config = dict(
    n_kv_head=2,
    head_dim=64,
    norm='rmsnorm',
    norm_place='pre',
    rope_base=10000.0,
    bias='none',
    parallel_block=False,
    init_std_o=0.0697,
    lr=0.00837,
    schedule='wsd',
    decay_shape='linear',
    seq_len=1024,
    train_tokens=124200000,
)
Each number is 128 + 32 x the weight over the matrix's rms, rounded and kept within 0 to 255. Layers, rows and columns count from 0. Numbers have three digits each.

# up: layer 2 MLP up, 512x128, rms 0.0803, rows 36-70, columns 0-127
# down: layer 2 MLP down (transposed), 512x128, rms 0.0802, rows 36-70, columns 0-127
# gate: layer 2 MLP gate, 512x128, rms 0.0805, rows 37-71, columns 0-127
up36:139170168178089156126130124169164106111087119143085065124107127116181149137102106134125155042092128089128115138140110091176160131128198095140141133161135126131118180192119162139134123168123055080092136132155138109130098093131189113113147119141126138136175155109115111175114081141146127072129143119097129057115123102102102197131148137191099132085149128135139139155172091113128134104135
down36:188124105114111125069047101142144189124085171130109141054071156092145156125132134164137105088111136118149123164155103059154126162107133141126169136144154060117065133151116123121140133180119160122124161116159127102090140129096103187134130149166082078122140156186140121150107112146097140162119123084097117124171161183164101135174107172129105124084149106103128153124116121114152141076115
gate37:134121119102211126144118097174130126085138089140104140160171184173110116178115150128190093160148162096113148125150118124147101080140105139132124074155101134139096099085103105035147085122116164042104180134198136171101156107177088172113169132088107110096124106116125092126126089128131138125107107138132149110070123121138174128102071188100136151172105134037201162149148132056178164129131
up37:135119184154156145135170189180148128052084109149208139196142085102108079121116114096174133142138189153134177107119157106176176099132120170148106083149116140120075124089175119148136084121143079145081138149148124147166112110127116141072066148123098160076088130059123096113097104130091135150143152128116128098102100137168140124138133162138072177182062073079104163132120092088110114094117
down37:088100083071107188129114134150136120155065096149111120138144157112154178092151088148165194103107089100137131105151103080116194146092128078131138122076130106191168146178092135094150093171161182108135109105081144152123119123182163106178131075142090114123174116122122153088153131095109137109053068104161102163116157152104093145147037127109122153114152101139109096112111038143095102075110
gate38:143124114073140102150088153160119128116092092160138156043105081133154088143108126148114144127140154142138150183143140147123126137176143100115115120158127146119126184124191162134139124149135093088114113182130099158107058090148140154166116117098130141113157184133076142098159078146111079104113112159124090129141163151109134168208108069172125060110136145082146128112058186147064176093153
up38:100133134159158123108123146126167092105162199099127145099105151094136092097111152115130105130101127167108142119164079109143158129096159204141178082148107177129142063145115167183113124126115093088147159098117113171108172196127129143120085104146121100113144164139092089131068142145091098185164117144135169134141101140196162117072152126147129107128094141120168104074116074117089131123174
down38:106102173081133148122078070128148182130085089117062135128113100121135163095092158150075141072092163132203082099108154128137096142095090120139134143122118102186154106177126151126106082062114093156139143090068099171078135101144153095150147077110077101159173080123175120109154121147160102155210081181125115118143128128142131105150149095122159106151156127081102133136114167159122089159142
gate39:083129183117107184162166146154150132067144085156168130165130071172136113125149137107143170178152074110101111106193174114124154122098142141117128056088079179091109100136105121113155156170178106117144159117101048123099182164147053158107180118121224146151116088121128113149141099099172136141169123136133105090094091120095087089136126118137114140139102105150069175155131117056160152139225
up39:108082142153191083113105161148139158115167162145119161171144146127139105162141158136149149113118147130122110159111130115079135086148194154119085188143080152107148160124105076148083180096198136152138121128114169113158082149126107128070163103124127088167101160112174128129151158083114107154134168118161136081090152111107132155121150113144142185161144071110083085128139122140177120166166
down39:161105131131138139104108104147135140070095177149155083130153133113130141162122097131180177144106166137149146078161142156139128119082165160116116172109172128140143137147063199136141102051076118139123143131119129107127110091133171100130132127107110147093140148128124164106113115169113182083122156161138145126154117135177131106091182178141108154092193128169119041138141143181140129103186
gate40:134139095128043145131136238134112125181167107155119083104118122135140091117159157239085127115109087166120167113079086089068074105167087115168115145132161119146137099083119203120074158115151175125145154095080103100120108101173116164100149185097132079111038105155095098127101102149110162094152117114179134077125154116127153109130110145140099091141136135106127131135073137088105163083093
up40:137123082140137105128149105155149127106102148156224115182159156060118121065045096188074095101131137112155177135129150093188128117107207158141161079114137126131150137141121101058161172161135109167095070119100158125081132161111147214102104086175143145101176092075069131104092130097165159143103127170119105119083087163111103162180133082165101124110157123108113145116063079188153129179083
down40:165137180138110222128137133168151062197119093063060157065136136178174162102095126138107155137090164128127154077121107152092127133174098125180132108196121159127124088100114141093071128134172116115116103154141095080120124094149147090113106189130093143145178102156130124099148081187085102133115130120061226122173197134159136197125134087157078114137179129126165084134153147100096104151149
gate41:078118184106058180063125179127163144137108118159162168203203131147150151144185118171175119127102143130131128155117111107149108106090162118158158136085100078177134192171157168123129173103148117173181137164136086141083109163131174173087146154121153159117131107142104136167140117113162093118138134169166185150135118148138084123118133153103121164116150139230194223166135099114129141143095
up41:109138082157222140119129196148121117119174147067102090133120183108121092084110116098100119114173139134128082172208103140144154126199175140048182173182215185110152132081117077108075101177154123073138146144084075151097140057115138094089122143048139171127042100137116128109182096137115120122077145104096075141090129089149161126092111111177140082135092117086097104110084166141104147136133
down41:115149120133148071119131124146123171080102093154159194086147141140064123105131086090151133125148134123125128145221161163190143161226147119092143132168184171112142085135128121137169114149167114087132147125088050145140168114165162072115149096070165122067127164101100143142182146085177131160130119090111105131141171055105137158079152137118125082138139134072135109129137133131134165163106
gate42:127108142070122096093122077167123119117086172182158175153104128131111169095110124132108124143168117140092159177174138171109119179145159157093085180147149143084111139101162167137091136158181116131114098127091103158115074121118094181091114133166160160159126094125080155179116111100122159128118147172168104122141172185095116151093091153118108185143108133183105147110115066139103111128152
up42:127124143150100059120111143121157163087150147128123148182129099080162116171161103162151183122118111148132161115134059118145096104154189085160111054108171139151178171075126133135164116130121121126165184165121137112123143146153191124132100157127093178091110194166134159123134146085093155122049155125089111151145081118171079150129115054115206099086151122119111147165132168167119103141085
down42:154118078122123147168166145154142123131139131098075113100136134102112162176205119113114127130123162100048133126136071155129140138113098099132152130221184167149142132138139122119129091163109132097144104112086174113117182058153086134117149079111085117108148164131134140144175074121095121153127131076042110118120097081119163119215151172140179110154103152076120091102103133106118095162131
gate43:117207095119143119143099140089129109140089145118172088196132202117123164116117142121170174111134091116142092093143115121128094131187091111097173099129136089119205132104051093151125107113102160085094152165107126161090137086174112148076148085147165163146149197151171106125133089093148166110114082137111119140164130135107106112116103095193154163115158156166071087137042129198115097153110
up43:121131089195105122136132075136157109131103112104095174135118128127124171113082152125086083094107098131102170162059180133160105110159116089096093075105103155146122146135161108156179131155118085091137133177145164117211156173147132111131119083123127103105135161132159140161168098100136201111145171135091114111100096100080113119192094153061105128120103161129113085071123143120094150189158
down43:121146114196144133140129116129102094133073173152083159130070170141115069117118197159130121134135061117174132139162129099134128153119109097079102184138097069113127138125081133148138127102162088114120075096129110071092116142158141172095145109082148122152205123136075137120120114116173165069119101140127090110182145145101088116112111123157145150112157107140148165131108089169146092065110
gate44:075121157138130136131122129098170101164131167095097119159146187180122114150163111118154099137076125095080132158112069155073130157148073131120141131152153159141104147162193187156145119061089146105093105152076150099136118144120172139119123128146134121113151145081150148078158210163149137137120083152107125100114101073140043118144150167165137111134127152067146154163182136121171218173124
up44:157098137106143130143089183150111131193111086102122122119186123169141145140142122205087170163124125113168163109121162133135131165114130092103124099106112116133148146161132193053076132095092121162144125132171156135129133139162125177192179188115170149161116149113191127081204145163133152168141090166111101196148098085131125112143206208150166110143118106091155214127067166145116149093187
down44:118096097103114109099155125138112137165065124135142152152133130091121092144174139136073157116164109151114155140108123133106177143037112074110148141139115078185128122137085134111073122146075125185134116123122179095138141086174166190140147122146091119160111116169109087151156122089154193122126093066165092123092089215144116164179104141129145186175054125217142167114182097123098125132119
gate45:210158128102155081151143155141100103138104102150152142086116106119120142085145101186174163135126183091145178173130171118195180150105124134160109165093090171162169138136100178103149138114115104152124099127121163111063088115108132099128064147077145137102102093101168191116159078096136192138038130148167124150132128105182154123083122132169090129155151094127082201148187108138147088223154
up45:159125115094096184128091155115120117106123121148151116116132077078157089102158138099101176123155127159106128101110146162104172152134053098185108102142125127168206076148077119117119107105108148134123125122127142141151153117106124089181164100159141182115096157096147175113080119137127131155167136151070129149170146174150164112148127140156106122155187119146128064113053183140123110138122
down45:191125192161098174096139151145209136124123117129148191137145120146153095152085118190124073144164144099130144123111141156127109155125070143138090115131133087121156227119147153113086122161136162126146199106183115123090155143113111144113093156135172116131171143162163141126153140096108086110116158118122109081158093094177158136147166129103122073122119110168180123095180152172105146114102
gate46:103146177128166132077141132155150133086102093105078142110132149166167145111125129155156075104100123156167155126049089107130083117114108197112072094124149068098154124107164131092113197156121121046122111069126121115132123089133112147121098151161156110161068104097087086173192192106162121128103127118155146105097070134151126053160145134176179173096089142159050153188125149194170121162165
up46:105175212148190163117126173154087143163136170165159143109132159138122111120092130070130119138124113144119099114109172117128124115128122084215115103171146192118131125095094113131125167132193030092108162179179166113115146137159161195133149134085126153123070141117183160123069133097136107076124074095139083120099187123123046189132101048144081068107187130128107106141117181180097132179131
down46:061144146156148133127090129146136121108138177144149125105152180057085044172086137120080187153125127131126186150141135137113153119060169168095162139156117147089179109150149105083181097138090098137142044109165111091140134098083142158077081223162088077147073158172146144150143131092113114126117096135047211164139154119154124145107129206163167107166139173104121142101154116126168118088115
gate47:164108114158174092096156120175149146096090099063169142178080088127107169076115142100144159088098120145171137176159128185136106111135168162089092123096138069060116133136129216177141152122188089140101129145143097133164108084136088131126123142116115117118112146136070093109106143139151133124236174134163084108114114129152150127179162119105118141140061144123100078162113137200123097114110
up47:165127086126109151138136162120115151187146187165152125154120153083169119156138072103101166137097138124075085154095154042166101156114168139103100145103089131123084134165135109053085035105136111154154100113111151125151118197149139143069121158155114138156113128106182213139097096117036111103091147118103199149140145168201173170142104135111143163094166081121168156140144077151109087110135
down47:155136152166107111145142149122104092102133085065138120060063121127085100096117096151083122138111130205136056056059118134152133137154089151139157100155121166124158088101154064156122095131124129124037137169091130124185132067169082107174121133128140155130049169073120144157158143116121149153154111162184137175166067068099083142121167113115163162121112098198165142103162159161145125185149
gate48:163123185127131112150107143134150123134134137097127151115134102169145097123082154071197113152135082120143176120093130112169104149115124130151130173135143081146118128090081179140135152136166158102138111121094088119119147133099115105125131074138092134125057117139106155126105157142176131195125095102163122159144116179146085132150148095125131132101163161148092098123095107117084095097157
up48:113172125087129202148157116137090056152112128133102128140145131123104158120136142152136101123135124164140095142150105158109081094163129151125050162115111120161089119153107101142142139151138155189132167114151123135126076131150158181091157118190158127095120095091109132169096130121116126050092125128069186073093195095054128095128154122124164156088101124175155152137139106175140137130145
down48:117086139072165161072125060128222138120121195164138134125147148128151117113131164136073106162148130098137183117125104116143158130114127147087145119147129122123137128146130107194110187134086159185159121157149076113122113172156141179132129130150091070080119158131128157125095093116123145168161060104117187075131121092128147118143164212142142157115122127178147104150141144142189139105153
gate49:063138163147122139133117106181048109132093087186114153096169124135097071126041150123147111163173161117198121168113189089121074158139181125114170115119147170112164130125122159099128067180079224148167111163052193058198081136112141155176101135132126090125092145107069104114186074135104087179135197103129176096088120174125101136162129108128138076109102114136088144113144162124094130107166
up49:165088069143108131132172099131125129098193064126078119123139106113102116083136097112139132137083134126129061124150170147180184086141109213105088148108123143119112154095224136153166106190123115084104119105117083177143119122125159068094084140071111149146105044171126117161188186078070099200160112126083098097156115134139102101141114128106122134100155130125123132142111101123184114150139
down49:135162059139170073149122152099087127166164185175105150205178051129140132140146101137177065150156063179134197136138162177085136104085136167159135093148174082120101036122202122104178109130071113112114098128132133144150158113086113119098083162146156112119098102104118194176125135127148101100121160170148092167158167129046090230139103138091101107174071103086123147126125153110144171106137
gate50:158124111158137068064148086105130104131142121127107101097107137088146116163158172100090127124128147107073067165173046086141148151163124120150126123168177146105121159142152125100141171137184139119109150207098111149133211123149158159077128153129133120129095187167136083060134084103167171112136154122189141137155112128102144083119164120105135157117097121173072172130044127147130157118133
up50:131108126124137092154142090114117156175101181097119100156150115145144130117151159159092091070107143136105144150136111131115112199145153059062121102118138085135153115147142137133119130127133129090110150062047216119173168102174142111114122108053159149139152128163116090147088131142164113102134092121080101140153147185136170137082091100102058088141089156136119123122100175098152202007115
down50:141087171121160047112148130118130090139179081107105129164104132078124127112082201067098133091106157108092115128170106169127154142131117120124101186141123101095121107113080118177080120135121165044142163140119090093091178147158136132084131178121146144155136108113112098106099129146153093115206131140115096134106105186134186145082048125108071094137136167127145113113078145129149183062104
gate51:138150121110135144142100091149152181094167140103133112155201145128158096108180064122128144142148120113128122141143165081159152195133071100067151186136133113107094128093108130136082129180112180170105150115079147131136153168087082161120063158109104133110109155134168158151124144073124099163137155109162060108081162105102076147123100137133111124097175155157209066073125151184142109126133
up51:116187133128125074110099118101144078107141106089151149086089135143121122195110142110150152136131184098101149128104152139145127142139142169123163131135144151118116207119139133170092131066161116096096137088127149093101093159139083140193050150157091091184136120133144121125123130111122140180089104175117127031097071137159162087123198086129106102139132115135143149113078082049130153112095
down51:126094081133114115136117105136125106134080143163134124079111145112116077129126153219184153189169151116154144108087197077088151069118170191173116119114072093110147143151136133114188165122144035122087156126127151125123162105087097155077139150138125153156103105122122108173079128115101119093080149180093117084136136176122154204105107133140115097120078099053084202105128076161115143149122
gate52:091119119142099140167159108121137123180175117139156140133098112172107152140085084161170065164154119189107110173161217102178155175054094125155094088120133105120100116107167140162166144137087114136100127136163101105125144085128118136096131130070175163108081140140088114101142078098126073139128175083120084183134130087127151081149148165150147159146140147126137106116157131119141104214116
up52:131118107164168184104142176135140115113165120235146117154114205143146072131098080119153149120114111092155064163100153175151075137147172115127123103081194146115154104111109164087112104094116144091081139141071145100161157120167121103139166135135166124113127149091110119088131176077100181191124154113136133112138133168127112106180130158168072092091047109133147152179135129112109092138120
down52:077103097157127163098097138133118151094115129190090107092135214101139078148117150095164188202080148145090096079105134118079140130107178109048167073117172126130131079152156132101153078173155172137105137152073112100131134082098123097125104084147154157114095086055125098139121135122103131130101104154119180107165090100142060122141105140131141082131127153143135131097104110211149119114130
gate53:145111105075107113173131157143176099151075112132128110107100154177107185116143168152140092142078136144128148126098150150153087220194082104124105166153114103091057111111115182125097107140102155121044107153115081113203166098133133141102163152166095122110141094084191149134097163106105113113112163151144124178081106176129126057216168125187055178120129156117153107118108137152118140124138
up53:069131079156077137126121163122143069179102127145142092104071162166109092108133160128082126103071081151161196123177115128079164127168156177109109141165109107108145165170163104184064118167196191181138162094180147095126099148129179096111118102163104198089145080107121161100087152187170174135155113102116119144098100163059130096166151178129086112139150154144104172177131076158100110124115
down53:123127161107152097217081113161173158137097177197153133134107068126143113120083138154160132125123095132168135117141120106098083111115082110083199111099064151110150178102163138149136131151118105170099100101149150096165133227136082157108115122108094106127102133164084117069066089063123110152135086146137145114139130081119108125140131131176109167160131060204193064126147130108136161130152
gate54:144054193095021135173073096144108081144076107149109118142120119132115113136166107130148082085086146162168122167067177099113076174086119072140147130119122084164112179158180110104181105068089111152124148108126104106097113123110117164161122215128129111128195127172141137168072128144166150149135137164145137112187137163195057124162132142130138155117175153205203181148161126127100142127161
up54:142060164178037143114174105125097131102102160188101138084091108167113100096167121132147156075136129169217103160088157101156102138083086071141161112092088098176089190175149123125176085072095165149141151165181156113116110147099149119078119204224131057093119077173072141129148135172137187144157087122132085118173110152173082124085103077147106216103148135160210174121148124119143179114191
down54:143118162143126190158120112093136122088147197156143126145093117119122126165094115121153123116095145155199127133165166130086152146089186096187154167136123109121120145140152154102197109059077120157180117121133133139114163104114082127104123152159121115126166145142167081145092098130089140126103138167175025140157132153168131132110124134147148153101125130152165165139142082155133125094124
gate55:111163118167145114073158132083122108113114105163109122151130141175136116118145146134147167159096145178133121124210147088161100111154144150145126114127157168140158063165128117129112085040163130086153117129145079138144110163155165083076128147118090126144132184118155110196072187155159123140147174132097131138143145169145145130112128131123162132154094135146136194147182089173118182127161
up55:111132147055119173115079137121108146120125173135079152153151133099119085134140167151087183136121157091165091106087122129141128159031147124125155159142118121132080141138179137144119123111082109113162120095133142101109121114145093116143113114073183085134148159105130163129132103145154149120138128124106178128164120126160121111108102110117129123140180094138093124142148155092133163168088
down55:183089176160130134142150166077099150146144112117091085188129066157139116117128130141199170128168155150126137145155092202138142101137120169155133122116121191116130093152108102093072119170186137143172153108102111107106197112099114137103169127125117116154160175120115139165131125113121094111093125124096119121103177098137136152144120081146120110114105155138146148159143162142129100040149
gate56:138139141143095107130123100109133118136129149125048140206145147112077067144124147153090184097165127140140113102129115137143176101092124103094092154066152124129059121141117096101105101143138132139138103123135167060104169146178222115172112142151134119100102141119092149115138153167087124147108171165141144158157062113109125109131084148130139113089120150134151138136089070147132131145126
up56:109198152145098151128105063158161123105097108133097109130167153171115108100126142161065146091141087178150114102141124175106165099146087156117117141081079104156057115132132099120078108139097090162119115064133117127146179165155151139119115105194139187123123139122157165097147204135146117117093126128107170171141109159114152141130085147103122115137135149123073156123119068133121091120128
down56:068156112108130165134131133174174148142141086094141134105116156078146119107119106091148147098123076152163098141095130171113132118106175133106109108121102123162155202122141130184159145099124122138121143127135098155143136120107089160081121139158095142170161151108111104123152109149072112117102102098175092127136060149094131105195133111168077095098114123140128183095097127105122120130117
gate57:120119162134108099119151137111136103137098069079142095161124140088161116114176124090136146152120116189143185123151088078123100125124141127120107165116055160143163116096126135135152154101130098095072161157142110119149167109136106115116048129093063108070098119123098163161123101165136155096138108116105135120134098131163209093158091151145078112170056108083164099095111123166135186184143
up57:184132088089092113083088113116125170178166126166165073112095179183065152157107097123120074170080130142121106117118108110084155142159133113089137185113162067139168101167118103138066100118095106112129184143142144134173141182115092104134081087115131122173102123119116070157169149146106129089125174135189114112129128070132099149138151114123145063125167147152084160204130144124117087123108
down57:156126140108129134150183128102151131165146173129058114103069110171147113112115136084079137071102100209159134124162062079125137091125094213123122144063226126067140150122126131136143118088099130155119201112157133122105093166114106124162128168185109102138116102107144157207055101104130156163176096135162121152216169164122155124125108137142098134139138167149119104109160155084125091097188
gate58:191134150151160138143085131113136169182128109139111102106131157133191081142205119133154134183126110131110133093176157128117123167127164167079134138119163123165111182119128191110099064105097112089097091075179139160096159130155097107096113172083159119122180177158140128125095166131192082160133136165082150154158121135174168066089089125157138119078099158139163135142131077113088135173152
up58:124100141117123099143160136105185110145169112147110152152136141126144087147111104150099129082155157088127083080099121110134101085161124173131162143109118134122129167157189123051146179113136171139160109140121148129148078078153092084234095125077152083077069202151109152105084157123114137197140087108136128115123101129096123121122169178064188135076174127107124162146091131150129097124062
down58:122046095126152128129103096116121153098068114105161140091151144139152136148205108136133109125104121083104145149133120164084241188116186130141109172164138116101142110185080159147136055118160087110086110113110157127157120135114184134158102119092171181125152088094138080077104091128124125116142149119134064138173108111157105116153096103179135128189086157168080216144053163145143133091108
gate59:100082103136163105098118070166177123155131134145161081073089102150154116080151069074161122150117180126186121067079133141169114167123163122118177130096141129124173147085120120110146169118208144135100132114160113085047124133092162177146107151148149109122113077092090182123099170129099098119146154147113070154087128158112070108131122145083084083062147166150145073128094123047128129162143
up59:117080139195135096105174104144147076152113146097159139104164109142112106097106086155118117106120103094106169062099083155183164152138099178169137197113115104150121103121132204146191159111104124130113079149086118122112130091152092155178147161148124107117140125157082146207089119137107159107182147136148127128127155147117184096134132118146163122090102091127146158114115140113160179102118
down59:099173132131112155165084220118139198157145093098117101111187117154104110123134157113100176096123095146109097164131117187100134110143145122121082108161169107188136171156061092073086194171116147147115137091155155134122103149150183104107151154106094108124117099100113100100078080099116124148104146113102102160060143139139139138154123110163111122177116120137075216167117122097111125062107
gate60:091158126055111088115195088115167100123165023127179128170080183136150099149155133111124116120165030128145145142193126115128128104138068123128096153125079142127134166148111198158115182163093089142100115143133123155147092124115102118118127159145132111119078149143122102151118118100149161086141133144125119195153150123153056163159175090133131140140144147113162160180153161098097160082163
up60:172110134142135147117162122162125156166126058125133148141147126169153042126117135107087098161089091128123113132073139119151168103134117141148154096109103160104136120115061158165080086098161101188093084155080189085136138167113119120124195165141142169092190141084102094168131144167140152049151124092127118160120183168104138113060138140124131111144185108103150155110131151147012123086150
down60:141054108144106140096221113145083120108192167131137116131196147099170111102148067130105115123056074159089104113124138099097089151058163123156142155117093100095124190113173133140130086112111129120108053176148167139117117126171097122141153118144190203119149120150078058122109184150145075116095102146115147157117095148167111185141138131124107143118100107125139182131173156121091107133167
gate61:181110129211102119136130109109160174151155102080138138181166191107117100133139109157062115175153108113173168099153183076115117154089101165111095155177147175084137146194087095152139099175079080151164100166165150109121158192126137103129148067106148115098142192134148089135151058109072150186155173083113112090135136085194152154133142103098154156142097135117157097064143165149108202121105
up61:162170164142121079135111124072169103135132141122154103136084108116082179106090111136182115132170116146168157153183129047163111158126092139127141173054086161171026200177166156176116113081122162142105096122130069101159120152147137157120122131164083096168093137184149132139094102075176165111098153133200120107183101129074168133089130161168177130070125095162098082193167117161112152119125
down61:112149176114168113128132145110208073193134093156143163102149115114111133147201185130169170197142147108179154134128149085146158184097136123117140121079140163092159150108099187179166118135179120128096167112162150151076132144133147136096136085025135117153104108154137175112107168161084155073115183120125172097143112095103160108085044083130146151109162139076063133158200148168095073147121
gate62:140075096162123085125091160144169054107101098131095190109121139146162115127058170141116139150130059118109156201128091119087125147145200157173077184147137122194154163144127180112131089169091169084154186135117084122129131077170127098055111164182158148058113176131132127145165180105189115142137167154102149158080140095142132093139156152119135108055092103149127135075163113155154145045128
up62:163137124164139129114141090134176099086192157167173138151103114154134065135125141087141126138132121168114159122100122096140137159093129117125150225131143118170082136135134104097136070075160119106162128139139062163130106160102113083156144152184136135068107133155129044215145154061118113181131128135110201107117167124152063112121196176074134130127148127126095136141097076095189131045139
down62:133151171138134077116140148159161131064122184106109099117136176186119120123073146116133121167146127134127134096124112168106137169160149106130136149141089080110159107077133083063191143185110139151092073099100099067094107125052121140102036118120091139157084113135138075115120163135079145128132098137131180191170093057071113112118146153145121159116107116091191161125186150106098122159132
gate63:134104115185148114110132118101092148151174081131110161142138063137147096136142137117158122083165139120152069113066168141169125173156040116172088068136171150139127111153104144041050122116112102143180124069145148111184160091122154133135142111114083132121044172116123184139124151106119172101179141132127109126096108160104143035143104090129159144123112121120141195096171125146131107125083
up63:138102127175112089150089181115108102147138110062128102119108092136112158141094127148126103069082157096149146156101149082096176209064141133085168117183099193160150126125123156096093134097186156139173134079089099165154113139135130131134164106160072065081062104141089171198103161121141122154204091095159130148153176136103113159116116131128128141122077082118145122149108137090109149103130
down63:138103101114184077154120125132137124107122112155143121151124151183115110129140122117143163110101134148136131088205098105132214160155140156154088124119153083194138103135148173151106080097061143165145158094104097134125086144133122133082138119144183170137138168070102111127088092112147146046104175114077110164122082081141137099074129136114113114115118134122108136145172142145162070154153
gate64:105146167102117125065106083104042092122140131131134164109126114084134116103128076100179150116144145144125147166111138102154117126130104152132099155157176138127141135066127147149159094154143129128127089154075153174092102130128159097149111098079102107144108127114100153087122131115088148067133189147128153107098140130137155060131111132159119117160109170109096146087160156158143104142111
up64:197127091128155107082100106098120142157164116159146162154109168125119133146109135127138164145088131137074124149177154166137144144169084135099112127202156135134164130133136081089153153084105171131108094102171134172105116126054147117123069116103164092115083085112124128111146141158138116154076085125138063159122101128086098136159114120150140100172141108107103137131103133102125050135130
down64:183148149188176142148127140084148160116154170128152129106080133102110138104155127083127210132137137164193097147185137117100082119135125118091168145204125186123117165105114107104091114092106125160087132101123144139130134127097144105150168139163126150143088115121166102130107103140088153077044129135102120123113116085138123127172166105156118123126088105085115159189157133174133187122115
gate65:100120100166189137000086075133130136138132109152069172134111112112123111184204143086153120079190159111087094146135060128117158171209158104152126029162133063191131116113142112134100099133103140214108193113126152109101172164119121141153115086178135130125144159145133143118153117120119155152123202115156132108114164159181079111102186134095108179098177116151060141124128184150173103103142
up65:184151132146136138099145145149185056163115169107139163105154184129119098100085135128127121143130113151125137112180230138084156160115114077124103132173096133169129140133097112096144138075102125166158158130180128128058111151148100140151128131138148158186144138164163142102087093085175110088118137131093072117177079126143128086112085132085168087121128166112147132104172101097085219145148
down65:067110152094177126204112140107121173062151065145148144182172135098132074134135154155110153079138147198077136120139114107140168128095117125119134098125109116075153064163146106087129101173110127109103128157114156196143135149100076130160132131137142149098114155134169128094104117165195121117115158083146122185095067097045129115109132132116085134084081126115175123060093068153143117192155
gate66:158112094155071086156112096153150142180121119148156126157112148056074090136140117137145169121214146106111155148153077205149133150114140153183070111104092192198124119124132116104147135162113081122132139189120119125098101152102132124082053146097102089093059156158150111081087129096170155158112125090125143171054162181151149152107093174223141104091108124149144116136123092140114132063116
up66:142169105126108163082188190084133102077153132166139082062133116109124122129159087113137176125078133173127128170100098096120115071165141100170121183091074119106138098122171147067164179049168177134125091159155123198184110118137111139160118135101161165132135123187120153112151114117090119164098159105165080118126058143117142092201090133174117171124112130119109067176069184189136065135074
down66:064109159176157147164139179112063116127169164104127081129119063082126116132056099160083174103076125123119046128130164127141082116130084159111138156149164119101100125134108099151126119105141173094084121127160092138167175171113171163171156116088119121147114167140165083168115139099115151143150141059126099104113125125140070146220142149124090145171113189073118106100220171151223108194123
gate67:130135165109114088059133142156120126154072241088156143146202112160181159156116119106169104152081167141106138088104103087161130123107124143135190105048094132153136123092124101085100132113176082137136139158102142109122083136107186189168139164171114059087159162124132139113168121116095216152181134144176110082106173094132103133131155033133090139118147137125179108123137110062129102105096
up67:181176121161136124178162129079116162169157149152164145168120115168102158119112106117159176113150110124162163186129173076089121184104142169227072058122179122155169105093146120105132137148150153163127112101160166071099110119157143143154152185129143057140159090197147127139122096124125186106132188190127119038104167118154127132146115153118154134126123191136178182079130161080120146151094
down67:119166138097135126073095146109107142175091160161099126129214138181191142071037142144128103084097135142140146146141110160142089132135074178114143135059128078174202171095116114098078167133188101170157105129098104131143128084091125130156148156128084123167147141112134125132069120149136164110151107128108116053126087066129151121139085189135079135130174152117161101124165117095139158131170
gate68:200138074167107165150135122125114142160134111150101171115147135088124179090122171128081198170155165091147174126109138122104078081108075096125159098136140150139080136154154132055152091128178095100125069130185109134100118123158100155178209124077136062135128121159108125100077138148135162142146133124082173167156137165175048097145138097148163145104104170054079119179127101163155123120152
up68:080147095118111111127126113118063123154113135147139101066125153138104096097146134067161124159090093138139093181155119170039100130121095134155132110131097112162151138144151124193109153115131096139147086108158108232148133055134126133153132067111117111149122191129089064088182158077165157097117139151094100143176091129109103155186164164169137122185118110111134114142088108185160119138149
down68:122118173195125188168096135114125158202165136145079122137092141117062179046096162144108166111126113110108126102119170162173051114091148110093159145098117169138117122171129114045098134110166086194089106081147171135130174148107129103143150103147121112099089168116067145108142092147112109165100071099183087158184100132090159119088139118117154143133142115124116148138128141142154125145097
gate69:120099131112109126106130141190110161168170111143119082135182085150146112094174141086102121113167126084100121113119111102161105122126126089121147106134081115152134185137074094131202085136117092121107169117108135108127176179083113125139155178162049127085116098143187130091075098123100063167149127131171030116187179095108109119064103136100109141111134171140112188111114087097167176100113
up69:132149116134126151128145111131140092068143113078125142104158106133116153229143150173097148119140156119168158111158137156108120126090174166113124116128157143111087101156174145184120138189137164104099113165166164087077084136150118096142172076125141148122108114104093169167133137135144139099113153064139114133083108068066175109161128114135079128160144101113070095129147115117086131149130
down69:121128129093157114106113164129126129180092129172133099116149205168131158052101078117169141167158065113068144158128081138149130173169088127086147141105095123087138131092132138099166127167145133091097173149116122093153079102145122138160122144153115151099151105114138067149156072133146107130148096131136100179167140104113153149175170073090133078152120129125131088111134149135136134109112
gate70:130163148104133141123091128104108163168147126154133154143112115141123132152107090140146088152137135153098165142124156142119157096158075105145084126143139172136196118066135147158095160151137120110145160127154093092146113074163138098118111136118063124137118146160143106056134134169106128113133136110073138138116161125139113143167126110159159147161110138153112142162089145101113099106126
up70:106119146191121120092075047147105078175097160152142109182163144139165127118147128124100143091103116128128149167126184097135120162114138097101134131174130128126117172109122082126152108185135152129162102127157072109084110104097139093183140099157193139122097109101099089136132139142115116126165133111152145140132090139123084108141130132123090134142137125133118140133168117113106131135150
down70:093122115121116161116145148136133150103141059095134167123136085147138153137137118146114129170167132125137132089130149158079117069130113131135115132109127168074173094112146160130119177051122138100141146115148072127112122097128129130119137153092030161095150189112157169075104139148135127107114132140136137140109126140168114135155131081170162171124129182150120124130043154138132091125162
gate71:138129161095099217170175180144176157150121157154118132099154151151133180129126129109113111118195095093152089143083107144131112192101163109150095094108128174148155096112121115136189142173152123139126140139109143106110135158118096109151100144152181131181121163126148079126144109145100132129171126147142102135144124129205095190173162128134159131200162160155105086097137127122107163105100